python train.py --n_layer=12 --d_model=64 --n_head=3 --n_kv_head=3 --head_dim=32 --d_mlp=256 --vocab_size=8192 --activation="quick_gelu" --norm="layernorm" --norm_place="pre" --norm_eps=1e-05 --positions="rope" --rope_base=1020.0 --rope_fraction=0.5 --qk_norm=true --attn_scale=0.288 --bias="all" --tie_embeddings=false --parallel_block=false --extras=["some layers without attention", "local attention windows", "shifted keys", "gated attention", "value embeddings", "hashed n-gram embeddings", "an embedding shortcut", "learned residual scales", "skips across layers", "capped logits"] --init="normal" --init_std_qkv=0.0625 --init_std_o=0.0 --init_std_up=0.0625 --init_std_down=0.0 --optimizer="muon_variant" --lr=0.00799 --beta1=0.95 --weight_decay=0.023 --lr_head=0.0106 --warmup_steps=0 --schedule="wsd" --decay_fraction=0.907 --decay_shape="linear" --final_lr_fraction=0.0 --batch_tokens=[8192, 16384, 24576] --seq_len=256 --doc_mask=true --train_tokens=132700000 --steps=8521 --dataset="wikipedia_en"
Each number is 128 + 24 x the weight over its row's rms, rounded and kept within 0 to 255. Layers, rows and columns count from 0. The size above them is the row's rms in percent of the matrix's.

# layer 2 MLP down (transposed), 256x64, rms 0.132, rows 217-255, columns 0-63
size [ 98 100  89 110 124  79 116 112  92 103  99  85  98  88  88  95 188 102  96  92  92 103  97 100  86  97  92 106 101  92 103  93  91  91 107  91  87 111  93]
[[128 119 114 119 127 126  68 131 122  85 107 118 146 105 126 124 113 129 123 163 139  86 111 142 133  79 111 140 154 189 119 141 117 140 147 126 144 176 158 131 139  98 153 108 176 108 144 102 127 151 146 156 140 138 134 122 112 134 128 159 168  85  92 108]
 [106 122 121 168 107 152 124 112 141 132 148 145 153 151 130  91 117 155 144  99 131 105  91 111  98 126 154 121 124 142  90 160 109 119 159 112 107 157 194 144 165 112  98 124 151  95 120  58 127 125 142 150 129 108 134 145 129 136 121 154 105 163 132 154]
 [139  91  92 125 120 108 153 117 121  98  67 146 125 160 109 132 148 129 117 105  56 140 130 119 143 112 114 124 126 131 164 105  92 147 151 147 177 124 135 128 121 166 101 180 147 147 111  85 156 140 119 129 158 129 140 115 144 123 126 159 139 104 125 146]
 [155 148  97 138 164 130 102 180 154 148 134 131 142 100 160 148 116 117  76 134 135  50 107 116 150 131 126 126 164 138 100 122 151 135 119 126 116 156 129 162  96 129 114 178 136 166 132 127 138 131 107 130  80 134 108 137 114  87 126 122 130 102 136 129]
 [135 100 133  97 124 138 126 117 127 106 142 154 145 158 138 117 163 131 121 122 128 137  83  94 114 136 109 124  73 127 143  92  91 165 140  98 140  72 150 107 184 102 144 159 159 128 166 152 135 142 163 143 145 128 144 130 108 141  69 120 137 130 122 121]
 [ 90 138 182 140 137 159 110 140 140 103 132 166 150 141 134 105 106  68 140 138 157 104 138 151 137 136 112 152 135 121 119 118 143 137  73 126 123 128 120 130 147 184 120 114 166 153 145  94 136 127 105 139 109 114 103 124 123  67 152 127 135 149 112  85]
 [112 111 144 137 121 136 127  99  94 138 175 125 143 123 133 151 124 111  91 129 109 151 101 108 207 133 127 133  97 119 132 120 162  83 107 138 119 102 120  92 122 124 165 182  96 149 132 102 148 166 129 143 105 155 156 108  97 144 111  97 132 130 119 146]
 [171 139 122 109 125 158 144 105 126 125 156 102 148 101 117 141 101 124 126 175 159 159 141 102 189 136 109 122  97 122 129 129 153 114 113 123 188 119 116 114 137 126 168 121 105 155 142 123 122 103  84 103  93  91 132  79 128 152  99 104 150 129 133 131]
 [120 130 145 151  95 159 135 139  84 145  96 158 160 113 146 130 147 134 151 149 139 159 131  95 150 148 155 131 101 131 145 100 178 135 113 139  89 130 129 109 125 102 117 135 164 115 117 106  95 128 112 136 111 176 118  62 121 163 117  96 150  87 132 106]
 [129 112 140 147 136 130 113 149 129 178 123 168 122 112 119 168  99 104 147 109 136 147  91 140 109 100 104 144 163 166 142 127 161 127 130 151 140 118 143  99 107  96  78  95 125 128 151 151 154 100 187 137  99 158  86 103 146 122 100 125 137 129 115 102]
 [144 128 116 154 113 117  86 156 134 129 148  89 173 144 137 141 156 149  89 112 110 134 138  79 116  86 155  84 118 157 122 107 114 112 168 142 133 168 154 150 112 145 141 139 149 140 117 168 125 114 157 134 112 105 136 113 124 130 155  99  92  83 156 106]
 [ 92 120 169 109 162  86 118  96 119 136 128 129 152 120 116 125  93 168 118 144 134 153 130 169 136 133 104 132 123 145 115 154 129 148 120 154 151 108 154 163 134 131 128 102 118 106 141  88 138  93 118 183 146 187 121 116  77 154 136  99 138 105 101 117]
 [129 118 176 151  93 161  97 139 111 146 131 177 176 180 157 101 164 163 138 109  85 111 155 100 139 121 158 164 141 106 121 137 116 112 127  95 143 129 135 108 122 123 124 137 115 139 140  82 119 163 142 125  95 115 115 128  98 108 120 120 127  98 146 151]
 [113 153 166 119 122 124 128 105 140 163 150 100 110 127 124 122 109 113  99 112 178 115 147 136  91 126 148 141 111 141 108 116  92 173 135 162 102  76 151 142 168 151 125 147 169 122 123 107 130 148  83 142 131 169 134  75 120 106 117 142 131 120  92 107]
 [ 70  99 147 122 144  85 157 123  88 126 136 150 173 143 154 128 105  79 146 133 133  91 148 130 162 109 131 154  96 172 105 133 137 127 111 158 125 140 102 129 122 120 128 140 185 111 151 100 148 127 137 153 125 123 105 100 112  94 128 123 158 156 130 100]
 [170 171 151 132 113 137 113 145 110 114 150 147 113 121 144 144 133 167 121 122 158 108 108 171 124 146 101 168 155 129 128 138 117  94 125 162 120 120 160  98 124 115 142  90 127 161  93 113 104 133 141 112 111 131 123 134 156  99 134 125 158  98  61  74]
 [102 111 116 154 107  87 110 107 132 145  71 143  83 122 129 135 110 116 124 128 139  87 110  92  92 137 166 121 140 151 104 146 131 113 150 130 149 138 143 152 130 123 156 102 167 186 151 125 161 143 111 146 123 113 171 134 153 136 102 153  92 148 114 160]
 [ 64 119 125 131 146 144 133 154 117 109 108 141 151 149 138 124 159 115 133  87 128 126 123  95 144 129 117 172  98 126 101 159  83 150 137 129 128 156  98 113 132 145  95 148 152 142 137  85 125 132 121 144 122 126 163 142 115 111  95 148 166 174 147  67]
 [120 106 167 130 139 138 133 107 133 128 138 138 126 103 120 141 131  98 129 117 137 152 138 126 138 143 122 131 122 126  92 130 170 161 129 112  90 106 140  31 154 126 154 115 131 130 180 128 150  80 129 130 132 138 143 147 110 119 186 100 136  92  94 129]
 [131 118 179 132 111 130  93 180 138 127 150 173  76 166 171 140  85 130 105 121 105 134 133 135 159 138 141 114 106 138 118 171 110 129  91 120 116 126 168 132 137  70 107 127 152 149 127 124 150 135 101 109  88 146 136 120 123 124 101 141 136  95 134 130]
 [105 117 140 132 143 140 153 123 107 135  85 134 135 177 152 112 187 132 155 117  88  87 109 131 143 135 140 156  74 136 102 154 148 144  91 111 126 129 132 103 114 165  92 137 127 125 148 127  91 153 141 173 104 122 128 145  86 112 152 127 151 118 113 158]
 [105 138 141 135 137  97 144 143 122 143 110 154  89 137 122 117 144 132 173  96 121 131 102 162 138 136 122 131 114 164 142 169 109 172 117  72 137 123 133 112 123  86 113 142 112 130 172  89  59 102 126 154 129 102 108 110 144 162 158 112 126 144 137 149]
 [ 77 147 131 140 148 163 134 117 115 112 165 187 119 158 124 103 156 121 140 142  94 158 106 100 109 100 134 128 125 154  96 111 110 144 105  84 135 189 132 116 147  93 135 115 142 128 154 117  97 142 151 157 112 131 102 131 151 141 131 121 172 123 146  92]
 [149 158 117 132 113 119 119 129  91 155 139 118 129 128 158 149  91 122 103 128 118  87 145  74 175 119 169 145 135  77 115 117 104 122  79 136 119 151 159 126 124 139 150 116 143 170 156 118 117 141 126 137 129 164  76 119 132 136 141 165  98 125 160 102]
 [122 129 150 137 132 141 124 125  93 140 131 114 132 109 150 142 154 100 167 106 140 131 136 170  98 106 117 141 118 168 139 122  62 148 112 151 145 146 118 166 122  88 121 173 132 118 117 157  94 193 115 124  88 123 129 150 144 103 121  96 159 125  92 120]
 [105 133 152 161  96  85 143 121  92  99 149 178 134 162 139 108 152 122 126 105 152 122 147 149 100 119 140 110 112 119  94 162 124 115 140 164 125 173 114 124 105 146 137 162 132 164 168  80 104 102 170 128 130  96 102 110 122 112 163 123 119 132 118 113]
 [114 124 136 148  90 138 104 118 127 130 144 129 118  94 144 131  96 127 150 110 148 122 158 115 169  86 177 146 108 132 100 121 138 125 119 125 152  97 133 155 104 133 100 139 177 138 130 106 148 145 128 135 139 141  92 111 101 119 168  94 210 111 158 110]
 [136 107 130 127 139 123 104 133 129 129 151 122 129 120  97 123 183 101 134  73  85 125 108 133 157 140 151 125 114  91 138 156 105 150 129 158 130 122 177 117 131 166 171 146 124 127  71 113 177 125 122 170 107 116 160  90 109 140 122 157 110 129 146 121]
 [135  80 106 165 171  98 133 142 134  82 116 129 117 122  87  86 135 124 142 167 140 162 144 149 122 148 117 171  89 138 144 173 123 125 146 139 137 130 104 107 149 143 103 108 129 110 108 161 125 116  90 141 117 119 134 116  58 143 156 118 128 138 131 145]
 [107 125 149 192 158 132 127 121 137 140 114 125 135 146 157 102 155 133 126 110 114 137 125 162  92 109 157 154 114 136 138 113 175 124 136 112 135  89 103 138 101 110 149 124 158 115 164  88  68 150 122 116 147 144 101 127  97 142 125  74 165 101 140 119]
 [113 112 113 138 152 111 124 137 115 109  92 157 130 101 109 159 158 177 108 176 123 167 127 107 131 111 138 136 128 112  96 187  94 119 117 110 144 103 157  63 117 116 126 107 130 144 145 142 135 146  99 137 101 152 140 122  87 158 169 114 144 139 110 117]
 [126 121  91 134 137 100 107 154 129 111 149  71 130 121 163 105 114 157 118 149 133 134 127 118 148  68 112 161  93 105 110  85 107 137  78 152 144 128 181 134 148 109 140 150 148 154 132 169 125 132 142 140 131 143 102 127 160 163 119 144 160 111 104 118]
 [ 99 102 127 151 149 120 121 111 154 119 128 110 174 140 154 104 114 126 136 104 148  88 116 168 124 141 113 127 113 103 114 139 107 122  95 131 144 103 134 132 175 150 125 152 203 130 161 154  94 143 164  98 116  87 112 122 105 111 135 139 169 113  93 114]
 [177 128 110 127 130 139 139 103 131  92 159 157 172 110 133  98  91 127 122 148 144 115 106 131 126 137 118 158  82 164  84 130 129 118 153 136 165 168 114 101 117 176 133  96 134 136 126 165 140 137 109 141 132  90 144 150  75 100 110 140 127 134 111  99]
 [147  91 107 148 111 123 190 132 138  97 136 132  95 173  88 171 147 145 100  95  76 145 145 129 146 105 135 137 143 140 136 124 122 155 152 144 135 107 149 109 109 138  93 150 161 153 111  90 152 157 133  99 118  72 124 138 118 141 129 132 123 112 137 142]
 [121  99 145 150 193 145  98 149 104 140 119 162 144 119 169 151 121 150 105 118 169 114 135 124 115  91  97 120 149 143 133 126  97  94 122  81  82 142 141  94 128 121 150 133 149 106 120  73 144 126 138 134 141 140 129 134 121 141 160 116 101  84 158 138]
 [135  93 135 166 133 167 118 129 166 104 148 127 112 152  96 131  94 166  91 113  80 175 137 115 158 139 143 129 176 154 124 131 129 131  99 143 158 106 116 125  94 138 117 100 151 166 114  94 157 157 148 110 121 102 125 124 129 129 112  93  87 102 129 126]
 [164 114 129 141 162 137 104 150  70 142 139 124 156 114 141 169 154 116 143 128 146 137  95 142 137 144 110 116 130 172 130  84 164 119 135 117  91 104  78 141 115 131 122 153 149 138 157  83 137 168 123 110 136  98 140 107  85 137 141  98  94 121 112 148]
 [136 145 138  78 122 143 138 164 141  92 110 117 144 109  70 112 115 126 145 149 125  89 128 143 126 135 132 144 143 137 145 107  71 165 150 124 126 137 156 120 136 108 137 106 118  99 155  89 188 134 156  97 112 172 144 158 162  96 117 133 148 120 138 117]]
# layer 2 MLP up, 256x64, rms 0.258, rows 218-255, columns 0-63
size [ 92  89 101 107 105 103 108  97 111  92 101  95 101 103  90 108 101 103  93 106 108 101  90  97 102  96 105 110 106 105  92  89 104 106 100  85 106  93]
[[129 136 173  98 122 104 160 132 138 137 110  80 140 138 161 160 138 110 115 140 117 155 125 164 147 119 146 134 119 117 162 116 132 155  78 150  97 122  77  90 119 143 164 166 111 134 103 166 130 116 136 140 116 140 106  73 142 116 145 162 151 105 103 131]
 [116 149 158 165  93 103 141 126 147 142 132 126 133 142  95 121 100  94 158 177 165 103 129 153 110 101 127 106 116 115 121 150 148 119 111 133 107 118 114  89 142  92 132 130 140 120 162 161 134 148 161 130 108  78 106 127 140 149 134  53 118 149 159 132]
 [151 107  95  81 148 116 135 125 145 168 124 122 115 106 172 146 155 128  46 120 125 121 100 106 149 145 138 131 143 148  79 114 156 131 132 143 143 141 145 137 127 160 137 164 140 120 124 160 174 106  86 134 106 101 117 132 104 110 145 100 143 141 147 147]
 [117 148 144  79 120 152 130 130 156  96 158 160 136 156 114 130 144 129 144 159 125 125  92 116  69 111 105 155  96 129 172 100 139 105 127  98 143 101 140 143 157 152 133 174 140 117 143 108 131 115 162 131 144 102 161 132 124  83 102 111  92 168 135 131]
 [163 101 116 179 154  97 141 106 140 117 121  94 141 101 122 149 120  87  96 158 117 137  93  76 126 137 122 193 107 171 108 158 150  88 118 121 148 123 153 146 134 113  93 138 160 111  96 141 121 121 151 150 139 128 129 149 129 125 123 147 150 118 105 147]
 [155 114 150 106 104 104 154 111  79 157 117 124 151  97 131 132 133 146 106 153 172 103 135 180 166 120 115 122 123 137 132 140  94 110 155 104 124  76  95 126 144 149 146 131 121  82 100  96 159 136  95 132 160 111 138 106  89 151 150 100 129 149 128 117]
 [120 138 148 122 110 102 200 100  83 153 139 155 144 127 125  93 138 111 143 150 133 140 149 129 164 131 132  99 114 121 140 129 104 130  98 137 110  93 110 138 153 140 137 118 158 116  86  74 118 113 131 110 136 158 146 153 164 130 120  75 153 170 122 154]
 [147 124 136  83 143 114 136 117 159  90 113 105 139 124  93 176 118 110 103 161 119 133 111 156 122 129 170 100 120 136 173 191  90 154  94 124 152 108 142 130 160  85 113 138 147 171 103 142 136 122 128 105 135 101 123 144 121  96 104 122 149 130 121 149]
 [100 128  91 116 110 155 146  91 134 180 183 138 103 110 106  94 150  98 128 119  90 168 161 139 152 104 124 138 154 100 134 112 115 117 154 152 178 117 131 127 146 113 114 112 102 133 109 102 162 139 161 135 107 159 134 108 158 111  96 119 134 138 128  98]
 [ 93 105 122 116 150 153 154 137 139 116  68 150 111 118 133 146 130 160 149 148 148 119 125 167 117  90 150 139 127  87 104 145 121 172 117 101  97 113 123 111 167 150  91 138 135 113 153 124 169 128  95 103 150 120 177 125 152 120 104 157 148 145  89 138]
 [122 134  94 145 124 141 168 117 111 130 139 119 196 133 133 156 189 135  88 122 106 124  85 158 126 149 139 124 131 146 124 139  98 136 113 157  52 111 148 132 124 136 146  84 133 119 144  84 159 136 139 128 119 106 130 153 105 111 127 122  99 128 130 149]
 [120 113 108  93  71 162 176 138 115 143 108 121 130 125 107 124 172 119 152 111 175 140  86 160 108 116 122 154 145 103 159 139 109 128 157 122 148 140 164 136 126 131 145 146 145 122 166 112 137 135 148 135  85 175  95 119 124  95 118  90 136 153 147 143]
 [173  81 143 135 157 146 129  99 136 118  97 119 147 133 114 158 181 151 126 176 119  90 131  95 157 176 144 119 158 120 124 154 149 134 122 119 129 150  88 114 104 118 100 139 111 126 118 129  85 136 162 110 108  86 159 120 139 109 151 123 111 120 119 164]
 [156  89 124 137 165 107 161 139 108 142 117 106 144 143 100 118 101 105  54 105 129 151 149 152 126 134 137 144 116 103 141 133 140  53 158 129 137 108 114 108 151 135 123 165 142 165 115 114 148 132 142 139 180 152 122 142 112 127  87 128 123 132 100 133]
 [ 83  99  92 125 126 137 116 140 137 180 109 151 144  96 109 138 124 155  91 170  71 164 102 122 149 138 129 135 110 142 161 120  97 121 117 117  95 132 131 105 112 135 128 141 128 143 150 142 189 115 111 166  93 128 132 163 159 154 121 131  95 137 124 132]
 [147 131 115 109 161 162 151 162 141 114 166 100 163 150 139 148 137 117 130 131 108 161 106 163 147 132  98 136 131  84 135 111 112 140 105 162 132 134 125 122 123 141 102 179 106  67  99 114 101  97 149 103 139 150  85 122 107 131 152 134 155 102 107  93]
 [169 144 106 118 189 134 155  87 139 135 140 114 135 129  88 146 107 132 150 130 123 114 118  71 140 157 105 101 117 129 102 137 140 140 106 126 183 105 171 100 108 135 142 108 109 142 151 160 141 166 116 148 151  76 127 108 132 150 103 131 114 132 111 145]
 [135 125 146  97 110 121 159 178 142 160 128  86 149 106 132 103 152 145 102 160 115 144 170 114 141 122 138 106 146 156 117 106 132  88 107 156 130 111  91 129 123 127 138 120 130 174 114  75 124 155 141 127 113 145 119 114  93 118  78 133 130 169 104 174]
 [119 104 151 126 112 107 121 157 116 136 137 144 127 181 162 141 146 163 157 109 141 105 105 150 136 153 156  98 131 113 101 139  98 155 151 128 131 101 124 145 109 103 168 157 127  79  81 165 122 166 130 151 147 100 118  80 136  90 158 116 112 124 149 123]
 [127 123 122 113 125 138 126 134 135 119 128  96 113 129 138 151 203 150 142 129 113  94  84 107  84 188 155 143  86 107 139 138 153 152 155 120 155  99 155  76 140 169  99 123 159 121 131 107 109 118 150 141 107 168 123 124 112 117 149 139 130 128 131 138]
 [157 112 105 114 167 161  92 146 116 138 133 109  68 112 100 166 109 176 160 147 116 103 161 113 122 116 146  97  94 120 136 110 121 126 112 109 152 113 142 131 112 164 163 129 148 130 133 131  79  83 124 181 149 127 105 139 132 134 156 132 140 142 110 125]
 [151 100 115 140 153 138 122 167 104 116 134 125 143 142 107 115 174  92 144 137 129  81 144 107 145 132 123 146 103 126 123  99  98 120 140 149  95 161 151 156 116 173 155  98 115  74 107 161 102 140 145 146 162 150 143 104  81 155 106 112 119 152 142 105]
 [115 124 131 131  97 145 155 103 140 145 130 137 125 147 146 135 114 128  82 106 136 125 169 125  86 128 160 161  90 126 158  82 125 149  97 150 116 134 148 160 119 109 117 135 123  88  86 174 122 143 117 102 134 103 116 107 145 142 101 159 150 151 174  77]
 [147  98 139 122 128 104 140 105 191 123 139 135 141 160 149 128 134 184 102 132 127 116 117  96 136 173 144 126 120  83 122 118 138 117 129 153 114 115  98 103  87 166 127 154 100 129 132 115 131  87 144 152 140 139 158 103 124 114 154 125 112  99 196 108]
 [147 135 136 110 135 134 135 119 139 100 170 111 100  96 114 155 139 174  87 169 106 135 163 180 152 109 111 147 115 154 117 101 108 109 167 135 131 145 140 141 102  89 152 135  85 130  92 142 103  98 144 130 134 138 140 135 111 131  96 149 187 119 144 120]
 [107 137 106 111 122  81 137  94 157 108 117 141 156 163 116 176 133 128 153 112 125 129 139 174 125 110 127  99 119 120 140 145 132 165 149 120 136 147 128 130 101 104 138 161  92 109  98 110  95  84 118 136 141 133 108 130 135 204  72 121 123 140 108 114]
 [ 85 100 121  80  94 110 148 160 125 115 133 111 109 161 148 135  97 124 126 185 174 123 177 130 143 139 127 101 155 106 123 103 126 130 106 129 119 140 111 131 110 109 118 101 102 143 142 142 170 119 111 143 128 145 100 163 187 140 117 105 153 161 124 138]
 [118 110 108  94 147 121 123 150 105 113 111 123 115 127 109 179 110 104 109 141 123 110 189 146 148 134  87 155 137 127 107  98 112 110 103 121 124 143 166 102 132 126 133 139 160 123 117 147 129 103 153 143 143 137 123 205 107 111 153 120  84 160 107 170]
 [130 127 132  99 137 136 126 116 148 108 111 106 128 121 143 128 112 142  98 128 101 145 124 104 186 122 157 127 140 112 160 117 112  69 138 119 164 141 116  77 125 137  95 181 119 145 163 146 110 122 102 110 125 139 157 114 182 116 150  78 125 130 155 171]
 [112 129 135 135 160 102 124 100 156 153 141 120  89  84 164  96 108 126 152  94 136 130 139 103 114 101 139  97 125 104 156 113 122 118 111 190 134  83 132 151  99 139 138 152 122 109 127  99 147 127 127 161 145 125 100 120 195 139 128 133 118 146  78 137]
 [121 110 127  75 145 112 129 125 154 115 152 103 133 137 166 172  84 128 152 119 105 120 131 141  85 151  87 136 124  86 156 161 146 169 107 149  95  98 130 131 107 135 121 149 122 113 170 178 145 156 100 114 148 120 105  99 126 143 105 139 132 112 156 136]
 [145 103 116 146  82 120 131 103 115 122  84 104 162 103 136 133 129 115 132 158 111 164 197  99 133 155 114 123  95 176  97 136 124 137 141 123 104 133 109 158 147 171  83 133 131 104  95 105 108 119 107 147 130 140 121 128 163 163 140 119 139 148 160 146]
 [ 95 110 141 119 141  81 154 142 115 133  73 130 117 130 130 171 138 134 138 169 134 106 129 110 137 109 141 111 194 105 131 142 142 107 111 130 111  67 121 151 156 113 143 142 146 120  91  97 139 122 137 153 118 159 156  87 156 117 152 131 166 103 134 113]
 [141 140 127 144 114 135 213  80 128 120 116 130 128 154 109 169 116 111 134 157 122  89 168 118 113 108 133 124 149 135 108 103  97 114 147 160 146 110 160 100 104 180 104 121 153 138 158 115 133 144 128 106  90 102  94 142 134 137 135  99 116 150 129 113]
 [120 110  84  97 125  84 109 131 119 127 116 111 114 100 147 130  97 136 164 135 158 124 173 131 134 128 132 132  81 137 171 119 128 129 142 114 107 117 125  92 127 170 140 145 145 151 178 161 131 124 138 167 173 133 122 112 104 171 119 128 118 106  88  80]
 [145  84 105 129 113 129  94 131 104 131 137 118  92 130 170 118 142 111 110 127 115 103 123 123 146 148 158 114 130 160 155 147 111 115 106 108 110 149 119 110 169  98 171 168 133 122 140 160  94 124 146 184 127 164 115 124 103 135 115 128  77 170 156  89]
 [106 187 139 122  95  98 146 126 102 144 120 108 121 114  82  97 115 105 155 107 131 126 141 153 122 131 125 145 141 152 100  92 119 155 161 149  86  85 133 148 124 139 133 151 149 107 163 133 141 166 139 152 161 141 138 121  87 139  86 110 116 126  88  93]
 [141 119  91 101 203 133 153 114 130 171 132 113 123 130 196 115 142 111 120 121 140 121 169 104 120 114 133 101 141 116  99 124 162  93 122 111 119 124 115 145 143 152 124 148 153 117 122 145 125  86 157 139 108  82 149 120 117 126  97  97 130 116  92 162]]